Part of a small language model's weights: 17.7M parameters, LayerNorm before each block.
Each number is 128 + 24 x the weight over the matrix's rms, rounded and kept within 0 to 255. Layers, rows and columns count from 0. Numbers have three digits each.

# layer 3 attention query, 384x384, rms 0.12, rows 47-63,110-127,174-191,238-255,302-319,366-383, columns 64-127
128125117107138124138146124138140106114135131109147132132107104115124120090137104147164120133145081110137133130124072121119115144167137102120136119115091156124134174144111104126144137130120110
122151145091158142128136140151092128148115132117151151165122119113146106136115157126168161108114121094124134130109130136142109123157092139142155132128126121142145138155067085118103105140152111
160157092122120151125164147120109115119149118135132128139101127124136163142157149139102146129145139144089141124140154142143174101142142124108118150073144131134177139120130130155137119127134103
125137115134102135126117135135120112135119122144133152132130127129141167128097106136133100140150091108127136127135167141122122120101146125146129154129158162154105090141124154133123096105111133
139133141126135118129107107149113142148105132140119126171137125131127118139128137134148154162142127153129139139158161124133110121107133140138098138148100112118143105134107108128136138123126107
160129145121140108125148150167142110155096124145127130111133156161140148130130126137144141169125124141115122094145137113154140114113125150132081132138143100152144142106162153121136130111138137
141101126100141129148113138158154150121146101117117155096113126146129145169110128130138132131103150115144127136158114116100109104138148141146109109102077140129119142159134133132119131137167130
134089137144135131115133133122123147146085121117148119131107145114127096111125126136123098130135138141154151141108140132132139104129103151099151144129150138111088147142107133139128135134134134
153124126123121117099114124131132118130127116123137138127135135128154144141120139142133126161098109154106149137147127134120098126121119114118131098117128093091125132145112116130125142119119106
158141126152133118124124126124161118133118102143126124119138137131140131118098143128130107114151112110100120120122129123122139151173134160119130113156144123152121120143107150137108111143116135
124104168127122112136156131116143103152128137137135131142161101137120140138129146128152147107124101091140142146153157169121138177110128121153136143134141124151097091138120146112118097137127135
122130124145092154145143124133112128158161107136129139150112095128125090143159175147121110140077147163126120127120125154159090160122138142107135139103150107163152148105125143125137118110105090
118140111123159109145140110133121133089128095123133138133125185133130136169135136108131112150136122106145135120134153150110144138063120123159145129128135128143116115147135125131112140117118154
115143129159130152126116123134131144127123151134130129117135134132104127104129125123123123071107169113157112124161134119128169126123133120153147110125077122130127143116160118141140114122133110
117141128136115105161116115109121110145091104137179117096128107128128123112129115146126108131121121113165153140131136114131134123127114120125112113139133125119123143107134114121153126131109122
132144128160161110095128083109125128147128108144122125137127138123120111122118119101105132104144106124131144120121121127141146127132160125161140107129139122129153135142127111169145128136107137
140141147131145080138143131130135143151140100098102131136119124130117127127083126132122144178146109135101116137136155125139133151144128117132149136136162153097101113109096105128117145155112132
124107128170138151114099140144147137125073120144122129142154102130130113158101131129135116123156111148098116103127143151141122109102129136140139156118121152139125122155142131128089131121134117
153123099148092109154129134175132131129127129075181105154131120155114150128086073138139120131137120138157158147135117147153156163141105116069166115094150104154134155118100070129153093173108117
118119118132133131139102069125155116126084113149124111153091137123109110128106143166151141158151142084122095112123160122136160116147120077133115140107117129146155096139135104118157119143171149
147126110113141135072094096160106158104144124153140126108137127128132166094189153144153131112149141104160160058091137132112125154109129145105146154113122108085102135149122163135092129142136130
148121149102106149129165126143149123113110152132124145120123121122127151113124129098094124101138138064143126144140140138095124138123138120125152137128147159143158125159157146182166124127118121
092124129115099152121153145145131144182138095122123108142125152142119135128094105146124140160100120149137108126124146120149124111147141126120131129109127112148136131138113119149158145109152122
134104136104132129166138145076128126130125106090137110144156139119130160114144147147118138122109122113093134094103120137154159102123117125134127135120124123152142130124138132112141133117095112
136149167143098127132135154085126139132118136115131154128136105153154125149128107081101160133121107121130131096123133125152091173127118080135157127144106155145105121117093124103124134135110111
096127118152148130175123140118105087123135083179126143154112121106149107162104109124136118092148142109130139116121136112109088091122125132127104113148145147127158149163143197151176151143139146
146110115117135157138094150136106152130095148123115135144109132155107128122101145139113125151097120143124137122136097154141121106123164145072134139129113127121152103105120152110132114142108128
127125145128129133144101124111156140130118099139135117142167113157133140158134145124107139114117129137130098122111124140171094178140148122089112122114174126128162112138136134119124097163111105
126132167141128110134157148126148128114126149089155117106144112165139114099152158112124128113144132143158147129144160137108103087185144106145110147156119134171080126131113121171137140120102130
109129133144127148141102101137154132140112139153126126129136100168130082150157158161106109170116100147129147135126142137111155135073118113140157097148134091152134103138146141134106115134121136
148096120112136112148127122131127142114138135121124116093100138139139096114154149160127132111146144131138124085149117111159134115093118123134155086132163114138128120141142141149114087138147131
175112132143105134118122102121125155127122077091125130121134102141138115129148164187156085121145159147153134134151110127109135164126142144162144150119119164144141114096187130142103117130125123
105125130118080126126120108104106123161121142158123120114131104108121102122130151110104137122146143131190126099104129091137142123132143107086124125131105148126148149111137153115136133108132178
088113122112150122133111126142137092144120130113140143119117157143130103173123135146101136156098098133154127139103139079154140151143145138147110130118119132136117153167101164129169136153133146
099141094141138110116121117134110124124111113145100136139119126139128134107145144180142161145115071103123158153110113167128155152136152118113154144104132134128142156160108103097115129157111108
176096086178093182125104166103130142133138139080127143128128093157103120103091152108137155063167100124093087096083091163170117136193134121111138130095128151124107167142118126141134099124079151
114122136159111109167127115100105121142121140089123067138101133160153096152146124112116092192127108091147096113164115129106060134154114121127116110139105118104093160102151104121182114152115078
137148191107119105151160109183116087133083157165103114156118162083167179160079117144150158200160120116186116126127143106165129151087168159143112143172145170158112118075123102114136137102130135
146179146154107116098108086179107130101152152153110105146120123116114134127146133165137150145161152143109127141108156161204162115109138151108113135109175115139120094081125138141104124114138099
107130148100112151128168144094130131069105151176130130111124156093109133135094147143134092115161137137144160127142122102133164122067130122109148158128121134138131145169119096092159110131148109
131092133128123153112152094114116128135131130100141120136139159101101119101119092076111094181089097147126125134133116114126127117149150151154084137144159145131138145135130106117108128106145093
118120136129149096131128107142149161154123116128155153154113132089152135156158125167119114168099122114139152159140151084135098133149128154115132102142131085107121108111160142107130127115119082
135116127131129111146151143149129149136150095086076110131132131117114155139141118115121138145134126144128131134148107136121109128145120102126143120098127117111121135148137142136097153155140121
139115113146139136120136152104084083118100129141157122130139137081153102116077118124133102102149184122108136123138128154123139148112117136098109138133147129141123153108137170112106097119131124
180114104098131122133115118125105135147117130152091125114120118111170101105152133109157151171113148132136142111134134112136119156144118139107160127130137126124120125115081115100134125116132116
138145116171128107121130140124127121151102106135129141122123090138141105130123141173120143133139157145099096097171118124146070171095140119143138079164132095123128153122129168096110107151085167
144100139145118111149120168138129118138150127105136114075159125140144142098131159122142137133116118117158113142131126157113132135153097149161169099166141132151127085117104110127094137118114134
137133146138098153131095112181082149186112151137161107142136091175131127134121123130118110136125148167135158139093140150138120127123148099108145152119162132152126151137153155137138140087112130
123120108110144118152127133144120114136141076115107123113165111132143113123185135128140123137114111101153150107119126128124116143139090145178148128118132164137140129157122142101121169139141118
131155110112133188092152134139139114134182141127162151100141123154117122108142156145105149093113193119093148129112126121155132091164163113130076182137115109127118118092171166161144109102116149
116131120157143141122143154103073131165111132114111131106110100098136109108102132142136134147112119132132153127134140113109104109099124144131160105132122096127103132133139128149082075120110135
086096104118155137116120105118110115130124102113109144146127113089113093130141145117121177145092122129142167115116156141164147130109133119135108086135089096138128152125139110105161089161097135
092129187134127102145152107110121142127136134092114098185136134155138108147113125161122107154164103100116152153139134106151134148147126097124168119104152142150138149161117060161139133148111087
155115118156137146141109140104128151122167166132121144134132123138096115104087157100125149096147124144080143084097127144182099118125126140120127129133148128123138146136163121134119104123124127
131151143160141126127111110143126114121107086076126095148146097135086185167118065124155061090148109170158137145138114169138168171130134117089190104074111081175147146119133062168164080145133148
087096100088170147126154094145158106106046114123136097101101119104085167159135137068160174153126143122082117167118148113115111124114167056143109150161072114097110050087112108100227198123161149
138143092187081116021111108175052161128069103145105184121122150124126247090160170141084096129165183119156159081025134168049131182136149145034150180064134059074095172169146171137138141080077138
193104113123132131140136069186087085073106142130075131114105157096151131084037126103082147101190116148182114143119102088067197099080167086145153200113102171098174096231201162225165069133143112
099099081080077176074201148167115129255140072111081083171164122126073123144088149098101140208098146134176134159132140115152172165181178145119180080077139080208131143158067162129094184073144070
132057165122144137210122107104139110116098121087139069122113131168183159176131146201100192135112123094079132125111129143233251069105155117068190160137118152168144128189177192156077140142064126
102232106137115121134113138098156173068115190122166122087133149214128097213145086084158139130106081144191124102070091180106112150174157092103096167172146134140066150158132122103074120087101178
125104132101151115142122176132037121142146069193158153156129092131127148135081139106219074049089179083108194134118097212117098126183147166090097075210173129143170143176176213160160135181141157
121089171080113163144115145138099189089077143113177152154129068156038158173129218118054128162056089229085067087187078162159092134098229099067162130158106165147139108094103186097137178102072128
169098133071136130186127111110135109199114072134159149164136182188108135218078158141126092164116129212173087078040127132172069165220065092080188085105186135108154093115142104089085026176157175
141128177203097129176115150108110086160157111086164109110186070191150122070103171090124120142097152132163117107107156188103116010255126098118086160175121107214073155164096151162135176130077149
110128210128141149139118158255152137120076116152153125161151097199130034247134153123124183208077071177135124110154125118125151203061132120203155098174155011110145147154102061149078098099098114
171067111119109071095122120183099150162084159123159137083133174190148119123210156108117126097172205167122112033148063132166146094077046132144159037151160159126086149127153200206108103129113134
162125122144115219105153091081127146119100004070130109100100102153141162130255156242239118129125175177126080121120116138113090234121177137163208165119146131108092155148186125117066102136098090
056087073116022107109098080057058136153047178111175178074121077058091064105141154139067150071192106183179126106096131082125143153198192078000160112098088128145098100137136155145178222077211183
080081118164150153159058163192157086158176108193126134160147158180088079175102184107098152168048124166121128114118115186182088136149205137227087096106042084126055193161117118114139127152103085
015136149113097100134122175113073124083115135206073132114095148083144133111147166234214217107110047069181201149061108135074160120132170124144171136066178139128162179068082094000135157193048112
133109052193144153155121130130148146112116145089147125112147084173118148063106196153093120103150160123140173081123100127103097133199124161138122127118096107101119156150135121090103057155142159
103125144153108150103119123135160102113103149125076170146108161165104180179148114137150117159109089137182089144122107145101122124143118144118122138114082104153119137125112101098165157161107123
124139149118112107121176123172129113130112126089088106128151124120152137142094131168147132105124107117135112128125135114130148137137155116182134157162153132137101131118128136137126095147153122
174125118118117167087141104154120136093133167138132134118095107115130139103146154142112129105130132121112152145078149120128131125122152154091153107100134148121115119139124146142065093125159139
110128143129113113118129125145110161139111135128093131118118138112159136104102135099153128118128122135089086135146154081120149122116137102172150135129138127128144118114144103135138107072113101
137127126128100186133131100155094103122116110151140129135135123123114144114147146114168135152120128131143160115105146147120131135093103146152096123110135116126154142126101096129108075108120111
127146147136127104136127144120114121153119135123120111144139118127137087125132130141115123117133135130117108131136113123126147100119137145095108157175145118140118103118102174150124151107092067
127123141108124107131138145158140128145115091136146119102142140142174152111124138122154153097109144147116109121153127120114106124152147143118112112125123120127117085174112132112132116118142101
126122130135107135115112140127105142155115102133186137120097134130153137104124106108118131148132139093094151118135120136123111091150129123109144124110125130130128126128120127103148106131171128
149095118110146122117113125123108126125125128131125126120132154154130150126138080152125115188159134129109158112103138124185171122133112135147123121099142147108152137142120088121091166119128144
135131120128096121135118154135096127118104110148122146122148120124099119125097131144117133068134173138109098096092173127102104104179141121169132127160139111129153094135143152087071107122129132
121108093147138130128149138099135136120118131111164135120139116134139135108100141131143163147182161115126191133124159144155147126124113098196147118161109147148117104127118141121132076119099159
085121082131118148139118093108116132139132144092127154114094106110117106109177149150109116128118131104121184150124151130144121084115134102136141122117165105131094138156096141117110075139135128
120158132075143105138131121107122151100120112115136143129141139121133115149163132144125128143136114097133138105123134140115146122104135153155146137147140175111121111107134153145124130133127140
140115124150127126138131129114131106139125137145154109109148114128112130107114123149135132126139150128133099135111130158122126118106130116128130150129092145121128108121157122132108119138130142
116116124157137110129126154119112108170114115118160158120125110108135131092127132142128151104123119136134139157137130135104112123124122115115108140153125082134132160119115120113137098128118162
102105163126119129119157137151119123138125128144125138147126108127106133161122100128120161122129118125119116148122088140144131134106140141130121098114124126140141171129150124137140127123126119
105159122121146103150158105122138149103159147069135142122100095119103118134189130134146128138121139127139159162132159163122166172137101093111166127128145149113096151124116121147128109130131144
120121102160133139129106110118127111128136142110137145125123156126143119129113146126143142115138111149136166092083136117133122125116119141129128145140128124149117116132145113123110094120148139
120121121137130114139136125124108106129122123118150140145107132141111108115150132112129128160142123131150141147150118138110111133151102137103122150144142105105089133121108112114137115137123095
139124128148141111131119125146148120153124138129133130153125142132152107117142161152111153144099142146123112127147160135144108147128135145116112143107118107094167137102157123125131101134120124
130135140136145137118122134154133134123128144134125144139131116108129131135148130124128161138133147108131139125103121155142131126109149163124141126113128134133137098113134117114115129131159134
147133147112113125122133132131138132130134120118104127126107121109128115132096108143128139119136119123147143149143113105134130111131126118126127127130129141123120144136131130118148132144108147
111145123128122132134135101142148124163122146128143132118118144164142121123141135126131141107115122121097113153131113119125122148125135146149137139128128141128116168126129101152151103121126119
127146145157128125121135129140139131139140116121155123128133117133169101119127154141124157143113146145115118142139156131111129149122130122115136124123144122129141120094127144146114114129152119
127122149122130128123144126151121125106125106104135121143147120125119120122135134116130155158111144145125139134126128129128132146110133129139140120121128129122125144125105139127127143138144135
142127124118120153135130115113119129154114131129121125117135147114133137130122134116122130113136123118115128108120142107138129127129135137123085127113121123140118141125143115137117119123123164
141130139125151115121139135121125140140121120137131148139111121138139126136113109132144126155106133110153143139126129134136135109110131120137148142115143133126130134115125113130122136120138119
118149126138141132117150146146148125127111134111140136134118113106110116136121139137123165132124130137127117120132147145123131135143143132115122139150144144143124099124116132147125089140116147
125112137134129106144123133141149139141134140120138133122125127156103127128102124117121133147122154121126132128145136110111117142125135124135140117129129126125106111118123114130129129141114138
146122114142119121118131133129116142141118137141140120126127115118122112140132130148147110162145127130121113139123132118129128127121119114109143138123125125125133118120125133134122162130119148
128114125120120102110130123161119160137115134135128110124121140122121118130128131122150114133116121110144125144150145143123135129133122117121136103089123116103142123158145131137120104129114142
140122135126105118131130141128134133114126112128131101146126132125116131126103139119129117113131146128144147127127104134104146127122132120130102138120144124109145106106157124146134141139097120
155141114115123135118119100099129114131116134112117143121137111134134150113142112117149127151108122127145120125127141133126111130145124125121123134128122123125128149124130128136119148118132142
114122120106134126129091101094150121094107114120116118136113133146091142130098106125130117133134116144144137131117132099125103108134131120151138140138125116119128124137123123104108120147114130
129145141155114119125131115139086115132143148122109134129139123141117116134127127123112130134128102143121125146129143151126150139109139133129143120145135137129141100120143124114130138141128119
# layer 3 attention key, 64x384, rms 0.111, rows 46-63, columns 64-127
131130136109105156126195124103162143137140128130102148124073156120128116106130105121118148094155136153051112185134122126192131149134129155161113127125142132137141152164126177085144137116061168
138122140183119126137140111118128128110135180205105126175116063116142179149129104112155041049133124179104160110115124118111158140135125124144160142135165149174169146086131079135149134187142107
145143106125112097120130167077155110128115093134140111105158135084153100079109112123131086129125115136139105124122132137077157152114132091165070142151164138156084063139099160137128130177147141
130137092081087136100093108088142144099149167155093105147147101125095133126160147134153144139133146143100153120094142156159184116084113114102087127135146157100131136124129117157097137105118079
094153141109097196039127146116113160146133079167128109141108121167188097084102134112135143139151078180129147082130088126118107138112112142116142158158156127137177098135158142100144141157134134
177080164127113116079136125139085091085124122103117112143107147123054117115097158149138117161139107128134167104157142104120154132154082131129135104147168093148155161131132142138170117138145037
089121127083137102164134131106156121120131091136111070139135163143180117113132171107142139154180104123145098150097077126115118148058110171156198138083129111140089136107114120092183159095064099
128149111134136103170133101098148145146109155152160114165113163134088162143165102112128107077142144153123145155126091090172108149111138125134114114100113134109030139195172156113146112120119140
151146149138106129096114155067107116137136121093133138163158129112106105164156148112149130175154147115137124153115084107052134121123144146116175083146150141094170138116146094137159160066119113
141151124095118109127159100137128115140117138172103066184133117149129113095144154107053132123146142170138075135127182138163126113144135060112128118101135123115066148148096170108105132150133118
161121146123059141135154113158148182153122139166108172119121092115142096143114132160076154157127139091105113092097103090128138091135155140103125117139091104085154139108090130097094108154087074
139079134132146114132141149131111145103136134105112118124180143105122087108155139158112150165149130153153099176108131129103163087122108111073101123152106144167083104125113117132114106076107077
104147127136137140152127123179102097152097086120086099120162128132069123143055174149120075123132146098090170086118159089099110131115132157114144093110123134089141103144101156160123173152130140
110118138128114106161099108141177127155179113150086192133133176130135115087152181109125107103145142151152096126152162103150127085081115147124112110153136164143118081150124171146082098116147071
157128075133099108120116144106127174082100112106119170088126150118140133143138135162122122156097123151163169081099140162109157108168118107131150131165119110146097139132110135167114152115155158
165119124137127105154130130122140151162112138192189123083124184123151139119138101133118129150185113128114119162142106088154133141120138128131125120151148109133119140165164168165095159143145117
128116132180059130137149125122173107106114152100138115145100140113133068179100130116110192145097160166120177148125108128130097108152135151090145100142175107122172155098093114113123145117122135
130154117161160116211124120076134114118116119148091107110137120105132119126062138073142107180128134084171100143103122137108156107122110143114063113127185127158082142134146136098129106110129146
# layer 3 attention value, 64x384, rms 0.131, rows 0-12, columns 64-127
103149113093114125117107143118139152141120129143129081117146120092147127106131085147131183140130168152131122110114130117063133094133123148132122132092120137119103120085155147131099112161116083
125155155104133116144126120150133136167129104098145109104130129122108116118129129158095100173124102123089108115122116107187118111095123104124117131132139152150095139121142135157207135126134111
128119091114111099148110092114135119091152126137127163116104132137079129131107126121113123108147121145143149144086132152160121173125142129146096147131090138167117143122108092120140090128129113
120151148169114146091109141158134112146133109143159090126110108141155140145128152132108141112082135153105115074126124083126090102166109149099136125076121133154154133146136101143122165121160131
100116164133105094188127139104157127134130150161168140095159161133146159117154123113098122137136153131118146129103089121135110159120148100118131113135081125120151123119114107123139112133100088
155128096131148115182129146148140111166127119148096162121086129144131135149138119089120092101098140114123123166101135152102133139128110090115106126134139128147137141100152123176156117172113107
138125157122128136101099122133111095152106132159149157095119165109114195143145144109121149115059156108152158152125113107094193146127136100144081135137119130124128143094132174111126083094167103
139115133161067156138125104145137099104126174159067134098129138136137121154145140116087150118136123137139132159094108149132144155135153101132089117130169097080137133152160118146102098139188103
144166120074132129112102081104179139101193115174080145137115149128147175153146150152148167067158088136091111132160138119106150140135116121107128148106152089127175115133099118104112158132124131
163110163109150164119148117132149146093115175122112141115115153120149155164149119142132110110134103139125099135102136132153165111095110152100112131127147137131097128099099097142121167150122095
127180124130157146089123118121132077096099124131121140102140162133112150124128152120177137131149134133156097058143165117089132081080106118135154158107186119163131136145141142142119148154125114
109129098147107124169105126106148099095109123153119108136120103126171108139149171125143139101095158116141135115123112109117139092103147141156128102141142139136158142112112119197167121118152113
152119133101120161122107161163127094103119166160102105115119105161153128119111111162094090078082112136145110118147116096123159116167122111126145163156107118145121119100146118120129126060112068
# layer 3 attention output (transposed), 384x384, rms 0.143, rows 0-12,64-76,128-140,192-204,256-267,320-331, columns 64-127
121114130119135134109156166159117173157130091121145114128070127123118130115151137141146123110141150122161146176096099119099127132105115109107115126132153135145112121169090137131182104163144125
151092148139111125129131100123126149116122177138155110118128106119122117154099137137110127118151140133140153121078114093121073133146146112119093126089095129141146118149100137080139085150124146
152123168125106154145135135091149146175123104110111167108156149109133124124088142167109137130112094118125101135151154139102112118098147125132151131109104098098128134113134177148077081126092087
131131147102104116146142146085137153154138096113132144106115113139148146144078139186164097140159119125121115110162124103070166125123097114184120194145112111166124152154122112125149134100086133
105108121130137137143114099103160097148087129106149097145113137146125159116142120140141130131120125152090154141108089131148113101128112102125124144086159121143162114127136117139096127140127118
118124147158129112155137181129118141134141162075109119108135134163114092122104144152097084084117116127137063122129152113123138155120161155146125142168146148134108082120133155134125139092123135
151132151152106117141162154152114123113140115134117165140168125147153099146118133112088113106106122161165101095145099084133161121133156134144150144114131116113091152118108168125112108106092108
094168139152128135112118125121161128179142136127124155143123127120084193175138146131149115157129114124091116127113092132106101121160132139131141130100065106109150091098097131138056136162126155
147144113108162101095103145118136120129142126103122143127138140107162148104120163169120146153166142131109119087120113132133105084134112149126164160135141075087105155135126145141153160094126094
112099088075168106155082116127090136076095141118118141154154172130113123075148105109143144090144152111134153132138138140150109142137107146122158129101108112092099094153098141096149087118110069
127150168113094145135114171111088139108103176137155079167132132113111111081125108135140144089115122126137120133143156143111140164137129151118108135149133151106097142132134085133171119113131123
157145119147135110147122130128112108126117132139135153147151123101104110152163125093113184107129154145114103097130165169121145127147124110117126100114130112066082139100142117144129119095151104
094107151124112138134119069125149119109108125084171143148119119110150132115118095089108166134142075108131183157158137121123121119159099160116082130108145120085112115124137158116145125145137146
161133139118102148124119140133124114077137126152114131155122085152116121171146130099146119103121103094104092100148108150128114115119125142158166155131080121136141124138122112092127147099122128
139147132145141110141085090128134120113135147119108152113113096153108132136190156078135108095145150126122168155173172131085166117139098142168144170141113128122177154075170080132140152128125119
108117081106146111089114134131110150095129128146160121113094139167143097128144159101153118140134126146095159120156151115119119131131124106133127139159132159169137111164099145116146118141150144
165074087168096107123153102141101109155151149140090129110135144141096093117175109118171150146151125120131089141109127142132150131132126087121142113117131111120084089118133145114130100120074141
145137137115111120089158121140069150130171101152107144091109163139116144125166105133168097154108063134143058133133156103148139087138152169116131120142149124095119108103137141119152145119163111
131133127144153119136142103149139125101125140151153131138086113125152128133143112067099136123143088145159144125144111127102097156107155080122086149149150110102082117138141120109136106132136148
090111137170142154110145098130111149158142127125137136138104099135111123141137161142122134148125083106137095193118110148168118109152133162076142140156138123161126122138135084090147146159096149
122121111140092116082086150184137181165128094152159103112135140108150111099174117135136145132148128107099099118149107108161099127130089131097151106097096104157131141142060118104177111164079111
085116132132104156135156093101088131122089150091124099110158103123112102080145140097110117107094158109095106115146116085121137150130112120147122131089146168153111131140191125156133110116144137
129094139156113149137140098107106112139127101105117132121120091118132125134136127190104157120145132123119147138163116105120085136150149082102148103162151148121123144107171129136090140141146199
134085108122104136169118161175122146126133105137153162173103139109126149189108167126125114147148113119114109140123120142084096139160140116112097142160095105133110116135128138089128119113102119
144119149133115139090193080149115137110142134147123101126157185150139092154094109137110101174120091100137155118092130156143062139113152137143099132127128117112157128138117139117126138163131118
119121141156128105112151124114109120130108139128101165105133125113132155109109105149162103132156140132191109123128145111147148142084148137151123130079126162098114110101115128104114118144170119
136102160170129119108153137125148143130132123147184115157165115150155148126128149136140104119117149154075157109163147134138139130171115105128099135126137139100122108130128100137166097135137174
147138102121131167154144158142158125142118149122106135145088160156113119074108083132151127140130142173176107122140115140110115122103138131116096123167095142113172112116127125146108150133137151
103119115164128131102146119151119148123108123128116103132143118140128169186128102123110109116123147101116173130110113138142162109110128068124111143127135131116116083104155166127097151099132115
131136127133140135129134131123124138119117142119125124134108138149134144171130148127160110128150108137138159126133157160139111137101133114122140096131136114148141163123143146132081183136106142
116110131165155174140097141141147089112093142111123131142147122148098145121102104114163155098147157129172128092128112113136101088114139099134133139130110110087105121147124162113144105125127156
112121113112116138083143120125107135093116145076093143149157117132081114138117134113128111142110155182144154127111117139131154126120110126130183148127157169107165103123152142093132098175107118
136170086140122103140109119124134113147123084130077123107118109125132135132122164129148140122132123149098120137108148099151162137133105114110102074099129093113106151133087164159105152123128147
142093134111141123160130177153118114107097134052106096110139099139106148131100123100137079110104128150172106112097150132108133114094150104121134159158090173121135102167153113105180110146120126
078122116134147137154129157140148121184141087154126125126144072127119164118133112141125123162140142158086140179100148144112132130105151129143084116128153129129088125111091100117120120171110157
148129129141107123108164138112108117114119144112144146153139107139112117145102123119125136186118133148118138084140109137124131146111118118166154113147117147157132138127146120096161110109107131
154151092077119132147099130111137149151097117093160159147147119141111134107162128129158121119136114174136121100079131155121101143109135106174125150105114125110137120121122130150129168111161149
128117135117155175102068151124099151148106125111102101096132107123102145167114137115169122127151146138156112093133106115108146127129149110137148114141124123148166119135144153116134119122097148
141104109146165140141124119114161116132137134124133147155091138138131099165114130116129112152134174139098134125099112136139132133180173108126156095121096149127142147146101107154145155112120107
123124116136128113130100131134171128107053088161116105151170141151131147116175108135129158106110124128114079095095118123137134108127125130129091117126100128158167134109137110135151106127126119
147091145085117148104076174143108137160156095127102102100138148164112103112124113114139126158092162138174113115108085117172150157072121172107137140092153130086116138129127110132121131101137070
116114078148102137155155102135117132170131134195127116112122138138143111149168125119096089125112130121123143135123125102131100114188161114118116146155130105115133144096109121147131155092126150
142108094104093127113114122106112144157113109114167118154145123158147114154093128118127104126118125158131158141111102139135134135137124117082141120137109150118103129140125099134106109120163104
091176161105099111133081138078123126136131107128169105123164110123125142126154144149119118124117147081106103154132144124109154128146107148120108144125136152135124152135150120124148142108077120
146141120131141109106099103140119135111130101109134125117154153139106146109100106117147170139118103115124135191114113117163084149089092141104086136132083094119087143088113130153121096138110139
109115130126127114097126132136114157116143119144143106120179094113093157142127187150126152112098142092147185135131130123122135114117144144121150140130126102175147139118104141108142083174122110
170095154123122169165128135085124114105147104101146108135106133135105152136096097168137134109160138125135197135122136135153157144098135138155094138127148138106127136129090114111163064069128184
097110136128133132169122119115148112112145083152140141102122141112134165116109088126144138091110172139153141158143174145121097113148097122139093106106125133124114108088100186171084181141129083
128140170148136127107138131100121136114170175144149115147144124098123137140157134155148074103138097117113155162162141150111143124141138126149130103094138144138133127112119139133099166080157109
121119132133166096117146145142096131165124138124098159137129135121133124112137117113139141174118135100134121100162154109179127145161124130131141127109134135110125127113122075109117151125126114
115109142107121091121096149055156139109152088119117094131142129147129131102126124084153111097125143143110090101134147135127125101124126136137167104144091154150150149115139104146140152129092106
136069175146129161113148148108109134126114128123121114081110116107150077126124162074147142097119083115155196109090119120116177076107131131117129133128134121136154161106070097171106115129162169
087123117116124151131148112169108152152158138135130164125093120146141113202127106139132127113143125113153094136159163104100133122143145122111146127155139129169121166119113122137171150108096146
138154118126124159113134142118140097110117145158120118120121125170122144143135170142129150155148130114123056127112127142130166128112150160121158133088132134119099086165167162115123126142091160
163159135121105083132146106143136141136110137171119126107141137093113131121133150159118137144115158124153076128162142128086141119130103129170122076142171097126117131136131100156120114116133114
094160142099123122181159141160102142152085129097092133110113174110153162102116077147123118135122140174118128129161108082100135088116160111116089133132160143118114141142136155127125136148145128
116116140120134133115135136137142149083114110144168161189119177087106076090106134113094132152145138136132098145134137109119154137137101133136111149120158119141147141122102162143169134148135088
151118126135151136149106148150121097136106116114097107083163092148136119110141140114159135103112140135122101062122124129139118116110153141149139163104148103128125169169173121122104149101138095
157139130114108175135155094124108119146135125162130138157114121117116111138118114134129129107092113131116107118109168167132142142101173153137093124115158143083147123104122121156152139108146129
156170146137144109132148132145149091114118122131144118109080111150151144116081143093136115158150108147157132153176114133100111133164118113142143153149147153101119127142111151136111176068118132
158141136150102110107111142162108145126153150079140095131125155091140098131110136125129131077121096153157088156130101129130169172144130157079152123151121098138114186111099114131160111158109122
119159110119135137120122164167178114123173124108110131135113107115097158156146148122106152118138130114158136140089120148120130131169155130122098131131168116094140094136109143143143121135135122
123126122088153095100132158104136069157131107130143107080124078100098147131106096091144147152138150136182100112096079092111152099097153125165098155132145123104158161098142136143142101137109181
142112143130088162136121141152123174145123132113123114161123121152119106105109133180123093067121133100144122153119106066154174140136128105159130154139135151089120111114179132117097101120140171
086153096097114080139069138138140072122135126112126112104158153090114089123086140145087149157172147129127052114076161134147120120131116152142102116126159129132109136110132176124077122179157093
094127116153175146145163132131132127078111137104120128111144138114114115115103113116110165120103098102106134184117134124119102083140093134133148132167167155177102102129120208140123141131175108
081131108112176125150101142132106128101137138105143131181092133133097126143100095164146123132151113153113120123067083159110120153126113147090129136142123113151107124141112089102170164115150118
175146133146092112124140129175104098132131085167094098117109130105133123106180143098106120093107164119097170118154160108178117124135128155136132111102119109104120131104116139131113140122155144
143107095155108110111161115158103151124119122125112102133097113164129123172088113149133083173117118172151094105118139145153130142138163104137130151124077121196135124164089124121149130120100138
107146106113108125137101118129138075152119084128111115106151143075149119180105101144129113170141125105144100127116159116132118109113099088161121116140163145094098125109110172085164136166128138
155107165159101125119108129116136119141130152124100119147102109085105124120122112145103142173180166117114076127136133094119085150097124103177138107177138145096125086163123141049098122095115131
115114116115135154139085152132143087128113187136097145116152126094137120115212082124098150090137156177111112106110104097146128119159142108146154120149125119148111170090159159142134139163153109
116138109085123125130103150138128137123071139114127147116113135114138135151143096113146142137107116150137099092109151134115114098112114110112111139120146132092157111150173151126094179126163152
125182157110126147158156103135132123154109122143138126119111165155130131121167164083101109146112100151169116146116131146132141129086097137092108151109091120152129154122136096138190133141134108
085125111151149105114141121110140093115181117101163094165133165150154126145098143128101088135135091121184086154149100122139125124116094146118142167140138152167078166103135117142126130104135064
067118103104071119159128132107133140162124105128121140101102146083156161118152147146128124120135157125135157130111107116133175135093107091136122170096125135187146112167098149128093073134118128